Each number is 128 + 24 x the weight over its row's rms, rounded and kept within 0 to 255. Layers, rows and columns count from 0. Numbers have three digits each. The size before them is the row's rms in percent of the matrix's.

# gate: layer 5 MLP gate, 1280x640, rms 0.0376, rows 1060-1088, columns 320-479
# up: layer 5 MLP up, 1280x640, rms 0.0376, rows 1060-1087, columns 320-479
# down: layer 5 MLP down (transposed), 1280x640, rms 0.0313, rows 1060-1087, columns 320-479
gate1060 095:106145160114167154139096114125116126114130114145145149110101139148104099135107124120117161116086110138114082106139123143137050117142112098151113110122104147128090144093145133172129145134108100092081160107156125191124147122075152142170132119133071146144109126150093103145123153155102176116124142108103101143109120123125153109081110138107127134084147149118103131102162151095133121120153142148097130127095117184151100150077077145167137137114140139122175106132143142079135097179108110
up1060 099:150106144151139114140127152128130119120136124108155079144126149127109100150106102091101124147073170155152119106140091133115073099173107136144146159121104153094133183161127108136140140148080116120123107142130136089111127156140188147161115129157115118134159114124120102131105124149117126166092117088094103146116147157135142132124091132164142129156130132111131089132137172110104118135110115099112134120146154138147149113144148128116121145111149113144151131117085129125134086131122170
down1060 099:102112113132148157101135106114152130096180100136135188127170146122101104120120144166094121084166136129144099123137149167118125130083133128115110137095117079147134123144164131093123116095155109144132135158158128158146108094100114116130128142110145091150130125146175134091140116105126173155159158142116139141137129148117097160113161114139157165108143169113172113142143135031156150086102111081123135172123142129153138127116124090107150120139148100110108072141111129092096176158144102
gate1061 092:138121113139114133120123124129133158120157095134137131191172159128153124140115154132144165134096145126127184160133145110130138136140147128086142111064133101086179095132082110153124072060127123143109161124113140116129146106150113164141162094131136097148152148116124138157132107117128115140166045143142087114115157129088145153113115122135051150140097158179100182118107132151169166193123151129096138116122102116114124150076192107154106115140146075141118117136136075179085131156124113
up1061 093:139092125144140118105148143138152089155119134119084152128123135137126121155146130114128134109156139104176091121103124153152143116125159118119131147179141114179104109147151132114117168151135141130189088158095090142104109141104086159120106113097088147146161145154108140118109145120131114114156097108133155087130154127103131163142118105097132145125114117127150111117147141145113108128129139145125086191163145120101082138103114121106113082152093144079156127123137136088142111107133101
down1061 094:146104136112119116077136096113114131123134161122151173115113100105121130088135144121148132105088079131155144105097098115096115132160098144128109095123126090139155170115077159136143126118116102154145138126131125116091148079164120110116147114168135078114147120144105095101143163130155157100108115136134114133158076151131131143138147129110116107087139162124097132121136151079131070153119147066157114122152148113143108122154123091131151143144187118104107134137108136123139145128112150
gate1062 098:098138167128106127131140165103122107163134140171097156112131137134150110131100148166110122145142150135140099123126125138173129127093132129187142143117150135137122100140146138106099117135148089132127110181108101123121092124122125134166182142130115157155119145128127123089133164170158151122122129148110160142117136169119112111119175106150152148141116103109157122137111139105127136145113140142158121093145099144129076118139130128118133127134120124190115113153133152077121143108137073
up1062 095:122134085141142135104090155170110102086145113139094123113138123101155123132141147150118126106129119137097136134127093087126127126132113121164122081140057164141124117093128107127133106139097109159105138128117169146141119117110123080134106152134139119135146153095115075173133114132069145119111112142138129112123100143136111155081108154137125158115167161138160149087134144126121120138103141099155102105098116171105112157125131125098145189130098105130157125112142164146148132130142135
down1062 093:119136125158119107133116118077138113117075146090131135140163115121111119120163142153129141111071120090137142123151140140127107116096151109141128140152191091141131111155112179098108118112143143095123117142162118134104147151114108161101137106108123152105113115113093159120142150150145156153120158150143132126151146123176124160124156127125121129126123106157136138147125142107109129103137136139097123117131099140133170135093129172112108139149153131151084124146136123140111156144104073
gate1063 096:115113144096075131097163109143116114092135149142070130113143131140118138123138128102102149105136134169101097148123138138154142077115118130151146091143158095155082096149102164142115157138095127083134114146136109121154123102119104145151129129134107109116132174159149060120114158152125149131123135121108119126124115131118118144155134166125110127117124126094079137103116141113159115121141140124148126107115117152110113119151119118145123078081139112159086165139120150163139134127115125
up1063 101:130139154132127123127142113139120113128141151149134094133150131117103094133130161114156146134107169148142153146142180161124083158153097132169121147142122117127117157129128128167169134121107069125115136125132147110088126116206131105123159161154114152101101148144101104127119115147195126086154138094118148124141111126107130150134128157121163084139143101095110152100093149112120120132162169109123079123091105144129102091142165101122123186137115129183189134108107130126141123165159115
down1063 102:134155104109138084173128123128148127125186120103101152064113152151116158158149163130076141081137139141134127130158130148101139143169136144118136121131105138118117103121147124122074108113124172148128133115121145149109147150131094145119112102110173130160118082109118178158128094114112140107151141143072161197143151158138100090076115145129101127111143172146088174154131115134126124116112169150176118114168126100119126181132145109107108121099157107121161125107149110086133108145145123
gate1064 105:153119148135067082093145105141131110125126108171143080121144115096109143100122129084102129148101129113100182140106161112132098171143132149169104132107106151149085126109114087127137149164150176124174157122146127112140169082120136121100094098154115105153151121142140116163106145096191160128091108160140174110137137187105139082152122154135129153144130150121104137109137127164140160105122170102131124104149148135130117108123136175121163129096153109109118122132106185079119130151124160
up1064 102:076103097106164113145124102152174129128131168131174152116083121128101179118134138180171128097124139095135111103158102127099143085178131133194138136160133109092165136143098133153151139127159122124153134122121134124135110103078113114126107135106112133144137122144120150093124112094108088104154156109148121129110123142111162129128116121123170124117111129093112125087167113118106086107170113130159133158127079147137143116127162144150112141090106158151099100109123156107113140129097136
down1064 102:131114180110143136108100107124136115113157130135124113102140131154139077152120110154129126145174153161105162108109095141168172186149141151123141115147110102151155120092139123116102137136078149127105121120087101155060122154136152117116132114159124113099094108100154142101168136176155162152140140167148072113129173082149114121107134110117117086145118127157120117127133124180122169151116091109130094177123163121125143088149106155114140134171185128107143100200162127138108153150132146
gate1065 103:100122113098123100137094124110130149111128147114092150106091125136098130179132097076163118133158108111112141086142157142137153146135119104150144121104110134104131154111139133091191107141124163173121155120131129131104149168126120147155099105107122147183162116144121163147150135110104114161075158108152177156085144130129132121132134090129099116142104176140092144111105171168145108126168132146088140109148146143133146125163127145142140151147102097121139154121121126086120089163155133
up1065 099:152122118077154130106079126142114140113151090128108136161139096120153103087141157120162097141122119148121111140127143155103114142114157153082115115102135148105099140111098167201090064150125113131111115142121122138141128121141140169086137142115122113134094172117102101162134085075118114125147167138154076110140088143138090183096151110140123106126128145102138118162098141088150132133114134127125104150107142131118085143133180146095117153080167153085125141170109166125120125135124123
down1065 099:136113140138151129144115150158096109132117148123156158138109105115145106121094148096128099121143127146132141137116098101124121097119134174164088127145103151123131155139102105106165151147124150171096150124127117158185087120157089149141132150144114129150152127136164083148156151151143171131127158089091119080130145169113107138144152188160129094107121128113166144113134149255119139168093108135177163093138127149120119155167126148151136140139097121159107139124150135118120108166116150
gate1066 096:089117151122168154118114123134163152122124162157149113119161114147127135129126155115161122104124098100112150162188129133128145159101152108133124072112122169110094173128135106160121131138117103146067157080096084149140127108063121144138120132117145122095094133096148152136140092095127170116110135117130130120134107118114120163135108116109163126123161124126094125120112155146134127090159173152160152088142167128106131111071133128127101121134111136140141121120120182098137132142139101
up1066 101:104115155169058100131084154123066122138148121149097151151116130148167114173095096122104102148112156113133142110101127127147050091154113155116153149139120115113141127146097113137136150104112124106152112167152145113107102145159182092114135176173133149142120155132122110138104096116120129129096123107160121118124104140069087135101129156118096070121074140131177129087112131130140142150141095145127122142107116109109113160118089132163100136130118117126112166145160118112147108128158109
down1066 093:175130177119100136095129112123114134119082145159114133086115113157118106122137134096111107159130144168192130157145116133129093099083125105153117087139150142159147122081072108137130122119114115114118178134118077136162141163138129130136118147152101127114150128126154090144147089144137145160117141138131107110086119171105107121158140103075120115127132098127146089142115130123182141147136126184159111106157103155113081119101091122139098141142149104153127139130146136125154137139130138
gate1067 099:118074100085129094128149101177137101181149122144134146072145165127130089106097131137167125112091126131128125183141092126117129124141124114126102097106130200126149126145097133129121161088095116123099127132084161136105108115146158107094123147135071129138081084117110126140099114124163148122140099117140128117162088162106162100129111149156134085152084108115117140095082161159108159138137112160150105103162157064154145122137128134152098101142137127146106148155071079128082134142106139
up1067 098:107131155109109123115120140166074136115124107140081133137158129094100113166131139119107099133143073126078150092114133089195121110110162107125134123120144108106176174121138137123166118137153126161118112180128132171128139153078130149109109099151170146122113110103137100100113086090103120150135155097117137067103119180125119186157161119115079136100119116073105100168158134143136074114108154109128138133136124169164164096099144110152164112108087165114128129126115166108112157141164133
down1067 098:140119137135136113100091126076132080150144102137109128119135140132136123140165139135154106140130142113162104154132113142177148103122141134141135137133074133155167133112133146144111120144125104146130097136123127123094122161122105142141114107124167123081156149111133144120159106153091136128149133133153117154117110145105123130111106118082070168149129147141149126137123131115109117146125086086140124163105130096155103111127118089133096152158122106154145175148110130126107108130130130
gate1068 106:136126106118097130143124149145163138140088106124114100128090083134113116100122109143138149105113121166111135125152162158140191153102137093138111126109080133102164113091127128181078123141110141126135119126136118149122141115141094121109137095149104083129118159171099128130095125080125063118069143135113082105110121172115146165135116144110132125129110144116116116088141105128135125110124147120150117163090190151133097110145140088100126151101124106181135152134141124143132135123116117
up1068 103:095125112142106161090118096142118132102142122107126135066125105144110088147156137145137146128154172161156091124153144108106162113127117116088105144144148116162134151114153126136126165166101107129133094123174162111128135101159153138124175113158103125131139102098144158140102134097122120148104125110111112069106090130132139162132109168098133112120160124084121117145137142127131095155115104105098129129103128139137077147112174136117103153159149099128106182140052120090141158142122121
down1068 102:135103091130110096151141113118118156090144128084131118145118118164114125141141141143166104137141116133150114142132104108107083152150118167092060147095138113105101131080144083129132109145174137145138167149117152138165173136157118109071110120115179114122115133158148143180168179127121140142129109150186149166115130140154128101123135146139157148148140129137140114156149156115139098131114152128147110144129099131157110131157169129153114116131165124101143103122136093125103143166110102
gate1069 104:156104140125103139123121153152179132144164157142182168147141130182132127125171179095103117164143132131136191092148141126154111096141106125115117151161174126164125142125140117105121079079195108104137086112144197142135151111130164134126129138130116156123110153151121122116154124131144158082100115095144126153136197144149128106108120132101139107098155157133117088104065180112124156102112121142154148117091126114148144148129153167141124142145091082109109130123118109154132106129128134
up1069 105:155113130084116120181124155114110127141169108093127091157123130112156126114088142139133109132149128125114088156088101129130155115091109105137161152088162103141153139143146141131127151168126145113141159109188132139110142139112154093146119120156136140151144115147140151105101104072130140139169143090159126126137151169132141117091094123122129122166137140136137126119182113126129115119137146112117166099101106154114111113133132157163141116096099100125112108078154127102105104137154122
down1069 102:117132151164184104114128104098127100170097126156093134148136153111123150125145152113106154117126133153157131096147121093176146111091109150101157081167181137073141120162129116143144170133112145145138132130097111070143111122143158103119108128104148138092090132148108116144153111153134109122154117138105138120134109097120115094132093127140189118129134111164138121171123166142161122147140134103122127103106111132130114126145100115102080106187108142069127123172130082081126124139150114
gate1070 099:158144089114127115116173121184119095150167069142130108147118123106135139136113117106105141091143104137120146130103133095139122136090123140128119144108161131159161134114148141126116155153156107121101153095058091166136107116109120107111115081135119131149129131162130153133111117097102147194048128094121100144124159149129108179149123143137081101127118134145088124149129168122113138113111149159115104053118117076160165145171165129112126174150091126127129178079164133138087039120145103
up1070 106:137132160161141125159149139139133114174162126165138099109155121121142120129138124126104106107148115075070121151157111118127110096115120106108121118082123139160140133088106150094119154134122167117085118075097136152087132146113101122150159146117144107127167169173183146117112158129068148140112117110157131151142098118111130122089146147155066100110159153132118138126142143126180137115140124131130112106112113152134118118143138162100123107087120125136164149122126093149146143130149127
down1070 103:139116114176141151167086166140177180140142167152133127135116119111154123129136127127121127101117129092099175108148124161147069122096123136092134163145136146130150115100098139075124110122106162123122096106141144157111144118090123139139125131114159134129153123146148133119130147118134150134129128138104147134163134094152112110106097159164128167125169127078102102143129124168130108163135109170142167096157132116130093134108099137101087093147148135123147095132135078111121101145134121
gate1071 100:098133124145138142099160140149111106121102108125149135158145111109123132157138158169145135154133119165118083146136123125124116109155116098176126110100101163121120128084070159151145123128140113140130126131128156122104107090121117120170136092091125121139117158148110102110101192109106136090112138111096124143153092155137142117108120122143146152153125138139119103134137148130156145093169198113134127114140114133185116128095099111129147103086139158131054105109119119117144117128135109
up1071 099:128136123157138101114157132132139153133128145146137116131116142130123148153134179146160108133140145145144121142147132122150105120166110104109176123152123121110130177123129110096135132135102132169192148118142163170119183078132126139148138111118172123093101097106146102131129155095150122125115077128110126117106159148116137148123164137134158136140143128118150129127119077136120102112098113169123116101142111141108122108107148162160130124139177139118159094118135134161122117154102101
down1071 098:119097143166139104143139165089118125156166144098093105196117148171130126143077133139154095124137118135135144149133141120117101120123121129131134156090127100131153111108146121142116120119149162167144127090136140112159135129138115122116129134170101120108146125123135126139125154115118126136093140121108100085103176146117104126128111115103106129145122134159112161116113122130128141117118093158160177124124133163122135136182116099099136105129130151102125124132123099123121147138141136
gate1072 092:166131118113083147133103143138174145102135153147103154126125170139158126125145133088132072130134115112135169111078137099143157092162124139128138139126098166070149145139128099082162152106150139130128112129099156102156137138150152154148088117132110132136158116107118118124118132125129130122099094142150142151123079141136076150142170135103103096136118139158104158115126143158105095153130117126124171103129098160110122105157111101143140132145115134138134104106102147079165120129094135
up1072 096:074145135121115141122089114132104102116149124133125138162123125134146133117140159135133161129118126134128099158107128143089105117126117136111167162155154112098127089163159126143111157150140162105150109126099153089166126166125183152129182115169130133142117096133177091121106144170125130128136106135156141099127125137157155143150133152143118111095116102126129132138135095141138110142154097136148134115138163118126124121198129112130073130161111171122121100125126106095169172095137160
down1072 097:131125150164106139133131137142080129126115123116128154111139121129066126118112114180095121128177125135114097146127136110119126136093137121110139152130133126143138093102113150130112103094108107112113103147167090099133123104111168074127165134142114140116130138139120133116139118150173115163120169103126181102087174071173178169130055116173101133064143131125123104140157142105116097095117141132125097164104128145175091133055102140129158116117114163103146137119156156124137149115112093
gate1073 098:155137076113110134108083135134146141148089119111128156143131091132111125110117169101132082151144134127134133167112092158118156130132133118140124102085155168126107183113147121148124140175101125155170159130127101163088136099156103169116132117109156061129112123132101099185139111136117150101136112102117133133125092154118148110188136115112114071142126140130136134164135139156106153126108132194119132134117127093135117140127155120148111143148131128093141134149090124130149110116124115
up1073 105:148113139106098133145132151137112113094162106152106120106114098101118105125135105122074113138130091098112119134118134110136124121138133110141130143095165144135146127130172103157142114152072126112143140182161146137130161109113132126106142084111105085092138137107133128158095160138170141083137128132152127110141104126120127125104146116127126116099143141121091106124124117122119138122107134081093098095146159079132131088122162120155179137091123142092118111101139110130134122094122127
down1073 105:118121166084091111159112178150128156105154151133149165094101137098107110151110139108102146122152122146089133134098126151115105116136144127111147127129065161140139100159199134125121102103122090141117150107115149149090135139099107113147117118134132114113123125157091113103120144168110132142149166177114143107113137143129106126091096121143130105114091091132139112143087149153190151118094112120106159109152132105090117137127139165102167143129138137119124150100088098134146143112125125
gate1074 102:122120132088112125068093145089157137125109115127129152103141143133086144144130194117156134158150133111100191107147116134171196123119109098156165152135152138097112149115151119167140113132131120148128126131152131133161109135140159125092112137173145122104110163154116107155105117120106132094092076115142101172164151096124142093160125127106153160075108140158085132136115139120137095138109140142112171144093105069161127096119145154131145152108126135144119146144135166095106147117155140
up1074 099:133150166127110155129106128146114145154169105119093146133078126152135141125180104134124114158171189130151114114065121144119157134115135144130143124170197116108128103117095174126084112127166124146148133149167122140105142107143170143066137177165127081139074140138132096108099105131108137083126138106086089132107147101124091131141137149120091104153123140095124143140127143111176115161152156129158145144110116122128139135106114092101125147151186147139111126133152133124144135120196163
down1074 099:149128096116176059178131114161133198095115126163147139101124156119142096131119089128118129175120153113114113118149119056147141135139104164072104085100130119108122101147081107104102148106144126156130127100132149146143152160136155139200098096152108085190110094170150128105129096098159168178135137158119191150159154129173124110148090093150117137132180156116144114142110133135105143085100111153158132114154143139096129170111097109142133133185121124119098120089114124124120124116112115
gate1075 102:124068112107101102125138150201106119121135152160092171148124128141123105128163100132130113145143117133149156143097134126151089121138139157154147138135120116104136120117137112119144142118118149118123132096168144170181127129117090172095136150118124131142121110108110131165144150124121125111087096155074104098111100131096151124134126113124093132144116128159113170096160151150089137129124156119099140091138185151125081086121146159102111112116090118150140130124170133149148121143133111
up1075 101:120097171144154129156090128131129096138125132148142141173161158118148099142141097111179120101157117128100141103100138149108105128104123123153148146137197145114138123149094117107155097107105122164099087106141169120128115146132146169132125129124132122106103130129089142118135107106145128126149154177119111140151130108148145110118118112045133097136179169132130116111153134137122141146140128103156129109130125107125143159127150139136096120167139120163138132116139143066120148101102128
down1075 103:117162104147104143134141080132094150067117129125175125143138130128142105139117146128116155113102111075155087100085132150095125138174125184119164153119111146177149156104100114094126151121122136117140130088098150101175158128125111112148174098127118147111165120099123142126095125115121132090162133136115136144089165142116121085121119140153124118134142096131145138131099144131128142118125120136167172130165120133116129129128141132093148100096163148157104107148124121114168109140119122
gate1076 096:113109131070117168118096071083124126136115158116137132117160122120121110092138166129132159118128112105151140116152113141095070113140091099140098127123133108136134116118154078127138086138133175143130136103153119067110111117111101142128116099126149172171099117152131089071184121138097120128162117091146130135096106126135124144149082144150156155172144114115066113122179136127108143117171143087100099088112136104143122131188124121124117151090145120120118126135104142107081117125112181
up1076 096:120155110123116151123139104169116055112137137129139087159101130125119152083139156113131122112105161113111140147135128122134176119174115101097137166121142103103101176139131106107142143112135114101138089140146081112121095155129154138142087125167153137104179124165153188153123154121107065113135136124143137204099102160099180111104124147092085166103129119152137132118134113122142106138161126154140155086143120115101132119109146119144089111099120130101119130117136132161144109114129100
down1076 090:157107117134165122087130124177094115146118120118106147118104135115121166131151126163113118116131102094128117122138185087159148103130133171115148165131162087128131144090133138140136126118157101189125103115155146109057116125121116162120144092127140107093141163119133141139109109143136121115125125140130162128162132148162082138127118135110098143121149114110140175114136115234087125091136121136109135148131123068089144143130075125156097120161146124125107152167118117125130164114106114
gate1077 099:146127061110104090102169119173128153106120109107158122129135119142114161120130110194133113151135107148172131164118142135137099124126124147145148106114129162136114132156138126130149117090151166129137123110130105125139108147135129135114120135134104134119155135143146158181107096125104141096085121163126118184100136162120143126189152101142124139129104160111138158105085164141095104138129168133119097139150176135149098134125144165109070136172131148102099117092132169101147113147153126
up1077 095:166124131144161146107126172124147150124127147124120149133131100124137153130138147136136127135133128110106107146198154090085155152161115122151105126150099110143113088127157077122066131100100134130128177165135116095089149137180129161118123126139108118137124081107160119137139188127142170153146100142136138116139127129113136105116158091125093133110156078161117151116120129133102152148127146134135149125104141123135156109154112090126157135147085081167087106109128102116135084133129103
down1077 097:073148133087124173134114149097144143136109120132122086127142147117122095124168133141146116147122135106142138107151088114172097099113143144126142118111096154148125110117161144142138169116122112094105146159156107118124166132135085127134128142126138176135103125148139131098097118111135141139065143111095141154112167142112125152187139165165122161119102115113136149115166143132137135105141166104115128139127169176152128121112164099127102161123094141187110137141138102111119097102115132
gate1078 097:160114096096137091166088116125172090129121096092092104152136149121116159149115119123140133141132130116090144160092098151124145092159123132161125106159148134122129084077158090077099142127138126162130103165084110137153139102159184132172146161143123153106147117140136108138119092112131111121115140145081111113114143133123126111108114116142107107140119156121133159117142070136163149084133138156122116130169131110121146140148088176149119145141152110129155106104174145137099122103103093
up1078 102:130115100111157136155166095147119103097100124108105109124113156173159112154088116160151161157136130120105163134110082118137093109123167138126136105120132138138145108099118105100142151170113144154127154172157122194146127121107132139189121124129106096115139155100153098125156126148140115093092132172116154135123138144157144150100112095153138115151098182080114137098153106134123158135151124120113111144117121114130142142133106148118093127156148112099126112099131109127095168062157107
down1078 102:120088142119123128111140130106150109134145125156143159142096127125107109105138131079137106127131117129127101117162111088154129151099129166110153142123141109114151196188062136126134157113145114140181101138148094146182167163120128127151154146159116129095126111127100175165153131143163122107116135138144142159176075147125138130121139099096125079176099139141140124133091114105112141120124119132141119147144126130111111110134146100099164180134162135147156105174117096110130106096148090
gate1079 102:173158137146139089095151119113113116119090142091101088130118147102125105139131109133132137148132140131091110125108096164095140136115167120110123088124133131083145125110137102134104151130127156125175127144129085102141102149110138139151157104103120169121099123169096125145116104116150161129135135124127160163130095111102146131118164118098138150149160088108135186153115151124128126161156147104100119161176187144123111137141122128125148107134120110121149135105152132152130155123123086
up1079 105:136106108077135146156152145125126137155134099123138115129078116146140134130109135091144156143130126137134102177179141108131118113119139116104143113155136128156137164128171121111137129115117102171169130078118127170083115121146137152193106146145132142095133106115123072146131111103148146146126098096130107110141141156147140106111122131090132097125110121088097166083121128129174151167107128129122115129111132098193134124105119128143136102106145133092160138136133157080165130150126132
down1079 104:122151119149108168141085132126123090154101175169153141068128133146114102128109108102172141098147099149106106137138112134117118154140130150152104109109134083087130137085124120112074108122169156119146119175135112108118128137124117169157141118109136176113135138138122112129129123116125134121141134142121126139101121105091083142117117137121138159132144136140137126172116144118120131131155175088126147152171156116135139154123126154135126120118121114078139145133056162179156151155131155
gate1080 098:123109103078175103118123176113104165135170120169149137126147150120114151127147106098163139158109094099085164094091164124117151116098153141141132094106119147074167178123133146159120141128102149104127188079104136117068168125132104129127145119128125106124116126111110144132136136113141158136162088133158102138146124125096147123141124126083125146124139155079110116124116167114124128139152099164154126121119158196141131144103111119144142147118093122155116146148126105107141121128136118
up1080 099:154123127137116137160122066117160091104090148088104114133128111071143113140138135151154112124170122183110110158139120121115127127133139093105124126156121143168130083149130177156088153161170132125143104159115084126159131114144174151128100139134149170119142163166169133113100097143125119139146140110108139133113142127123128163150083195108170133130138139148135161146079129133136100115076109108094147102155130132158155101157082126106156121147155109109104174123129109153114103120095134
down1080 096:105098105132157116162113124114154159132110151123151128155134193144134129134126103073136130172119136134138189104155118096105118133093128108166148111107095088152153127144115134087154098129127146099140129129124143114104131122130115047168150139168142141134143148130120135122146106125104114152137116083132137109145128130142158133132111083060186121164162114114134129087124157131063148106118110117103106120154152133115135084146124144136140153179137133115160153139130209135171082109092113
gate1081 096:138097108150133114125119087162161141103110103116150144131093146108107126125137111124166139145154136116124122098104114123090135138162110071153165090119143143084149177158141150165149188079130128148120151133139080184194096139107084152128136095097114119097156121144140115104129108147111148044106172136120133114158104104112104126142118116099096130086110149121100103083164103136138167114136142170142111105150131143112085127104105108145169082193117114134107153163112141133160163141150080
up1081 102:132126160123127121122136136152110127110110129143114122145172174147177080128139121109128140145134159119115144122136120126142105139119135127125130134137142153183113151136150112132084100115110096125131128112102143092133144138128090131114133130142160119125130128144103152121142151091129149135078077145153143131108117149130117104158109132116110144138162173141148142078121147150100124133148131126119133076152145149125148131161142163139119161160133164101152105194150128145080107126116138
down1081 103:057114125130155097165127103084135137135133128131087145164135153129154162139154123115169126156094159127092159140140151093143099105126148104139190112136148094141144148110148118142117186105130124126109095149104138149150122102142145071148112174134125168132154123094105081126158111158130132139129144119125124139102114157077152118142145150151086129135067122143097106103140106149141137127147141119127153121165133165125101095165113127118120141176127177117124135110108118155138119118155102
gate1082 098:127144135135118165159116139121110109154116149090117131120149127137084134115139176130146132094118091120083150187141117139077103084120128087172123150135080142137152105125146151109152144070090095152130181135084124098115107101147149105144128103141160099066118139143178148139111151094150140171128147134154134124122134117136138096141122121147137097138117125105123098154141097127145153106102164131148135119107137161171153106123126134102174118135127139132148135110157113077146108121122171
up1082 095:110127134146099081140138147117149140111117080120133160119120119115090182138146146151120075137173102131131192185161157138139145147120130136162113103140096187140078106125137125128108166105094124190172124096095130124181134121147143113124138133126112104132115145108126120078114167121123139140084120139135109147082132172119156094062137119151154111121093105139120146137114098123140127177142065147155129126099143109119151113121132069127165144160120144156116098106141147141135158110151158
down1082 098:114137141148116127123147095134119111131098114172149155143106121152131137130152164121102143144118164173119126143109112095146098106135111152131117156124139113103116137112166126170150154125137123137116121137117138149131083110123110132121167119120161108112120135119102106158114149145152126104119128121150138134132140135125090106051131186143119119121134138139119137143146131091106126160119147140166146160140119117128102122116108115125135138159117154164144143126143091100142162153151159
gate1083 102:152084119131135081124124092111113134112086118123144120170135145106130131141152173099118167146069093162125162076148158133122094147092094127169136113135104105120127156115089157143073138152159157156117143143138108127141141139089141112098090125109109154141140095150105161105115086137145137127138147120141112088130098135167123111131126145122131165102091156170155128122141108119114165147117184137146137086129114168133107145082124127138102108097136133117086130066127075099124137154137144
up1083 100:128140096141123142141123129182113107116176085139102102100107157146113161151130111099140108115155091146131114143122161068141120100132145135145124152125190157119140105120157135147107116127090099114117128131164146130160105136132107091124148119149065114138190135134115150104151120129163179129108117156162102073147149117128104128077122111092143120128130150118150116137130147132111125186135120100170110175129163154070144138098141115172113153138144090170135114174153132094107097115117127
down1083 101:139141137106117137119138099135104106083122113069118106124105117139112125116092101153140105131151140157139126169134123134101131143158107148133102132136153131086115080130127137159112163128074129101101093118061155115099128148148114132120090096114191124158128082137146125115139155105153116091150124097174134140113116113146138144151134107139090130120115151117098140136130127100147152165106125116151172156110125139134170133126136154154133108126142138104175126139135105142151125149091133
gate1084 099:120085110129118080111114148106112136129092105135145122138108140119089128145133122141128148112118141160166140102150150123102141130138098098171132129098145132074131143167137155135120154079142160141095102119111123146132172111072144144127175116114139099135156100141143124128196144130126097134105157121158113113154103123158124142144117099101129154114143116151105128096114142142121145137111126127143138102128084141135137168141122101103151101105121153149147148131143119108149112147129085
up1084 105:154098108130157167115087136162167152171127159147170137136089135125108139101100142101137106136137130119094123119090153120123150121092153132085176138149097152135171154152108162125122088147140113116120121092119134113139113131110094144101135131078135125126102138089166174106105077164154110138169143149114109120117135150137131103145115131144097130138113178121098136167138095129111134170083141139126111126066153131166113093137145139094153140117122106138052165150110138115144158134146115
down1084 108:156101189147141140146183102130113127123145130144137136123109146133132147139100139106109145127118095137136093146103105164111121137138115121111130151136126090170145097128129155154107165155092093128119072145069114118106121128098168120165175099132134105141129155123087117095104142148135098121141155123176095127154163160119102132121155106176079108080136123090107145160157130127151152142157160139142114151160134129138113105137094132140134120113113121130120148129150120127151131129166154
gate1085 096:133113122058139091167131144170113140136168095151134137128186129114155110121108104105090145118102096137117120141158136132172199094154118160147148133163084145153105099119137132123094173142122121151104151095155159168111127128127126128135143115107128171157154170146121112129150120100112101139151098135151094130105122139161101115085159130090118103150061127119136102125115162136145141110153133150134141110105141077128131066097149125171160153115091124136181163155132111154134102135110141
up1085 102:088137175143184130087161135113126115155101115132085113141122126112166124131122098123129121161127102118170080048127143093108133145091163142101110118137149161152121103128100138174098142102119189080135130201105128088097113065076145116089176112137147157084167128085133150072159144087121100141116150134077146144142130165128135147141170135147129141130181134148152120125139162137124130138143125135153137158085078106111087129183082120104143121106148113108146095156114166147126159142127128
down1085 099:167131113140089128079128129124097097130147168131119122128128134115163137140089124103084109137138101108110147112132138140119147106160139110126130098144139164110123149145139130147081123154157112128124123108111129135130153105140105131130109090119096139136147146116131127156143175101142142138115120123134143140100151129121136143103163164150140113130120093142077140113101119146108170133107172149130148119170097147078121135112140173148154149107145143147166134120107171148112120152089133
gate1086 097:131090183108126056142129119147099097151090160130089142101163147066143115165094124140131133164108107139123153091121157146167126092125093113098122082152152106129146164139156119127124139107154093134171140087088117159141126107136105140123083136096130134111121150143116102150153128137147132140140099122148087103113090142145128078103124150150155159134100150131149105097108111104130128149188074115114123127150117145146129097102119126106135160120127153119189116110094130042112150118172098
up1086 102:159148122134151162139122118155142149120095128065153152163118110132155133130107143072130091085105114128185136159132120137137120131124163105120113119089126164151126132120097133174140137203122129075173107130119139129119153095118079134155106154121124084103111136122132140143111146107145110093132118121067093129171150157119118111088140121131163167142165156153084086140101124134113132134142116123139104145110111132060152141127131143144123164147139079063141143122124138128148118128099105
down1086 103:134125104136157153153073161093125142174117137114178130173117118117080117130122117093143107114130135139135161150114139112152092138076118052110101142105108172133119136096169166122121141147117133119146078145136171144124127145117120084173123143140106160128140165140073120157193114110152155103092116120122184123139112116144142139135135085121154149138149165100148121134142114103171118098088183123101104134105135117122092130125156150114156145110161140162069105101123175138081133136119134
gate1087 100:126123137118105140122118120120157119183128179169150115102125134148135139092115142143113140091117108131146120092174105095138157134117103120190156158125137141131121086178119121074126102122131093132130126132101113109146120122109126134145133137046113148122145106116110112131181139145130137127097145149078140181103107067145114134114144124139112139151127098149109157152138137143092086158123098130153142148166117150113148136131160128123141156142088138089106113145102218127175158149146139
up1087 097:108063127142138123159095119088174174121147158114134112096152135134116123142181135149143130172117099086149151105099198139097129150117120135104136068161098165153137119132123148143084094110159155154132160070154106126118106125122145124119156103136154076125149143162154191124090133100168119140144182063150116117130152130126132101127163135123111106149111128079136132116136109118099146114141147084134085145125092148149120142142154122126172087152150093082147142121114122125129094106105151
down1087 100:141140125115132099122129120115075148124095145136102107134123134124118150130150161108114147156140095132119124126089129125145146143129141140154173128102094153139132140162118152121130161165111079073135076173136142068147115127142133106132129124114162114115087078100105087117117115099116143100158112130136135143123136156129182128125140128146097116119127135138167163098105127178139092112145130101131156122096104085144102112126095118131123123138161144154148152096145168159114092160141127
gate1088 099:138110135156150110146122108112150133161130076143105141107190147143124063137139131121150087123150132129095163144132131096149124123122169130131169140119178127111159114134115117165137127067091134124152112093168114145143127141119167134152082087154138159115121187110125106122127113114121127152116064129173111124159186168152142131138153110100096182130162136130130114112139114146153137135085141153130130078091141193136126123168133149132170134119112149112112089112093092121133134118076138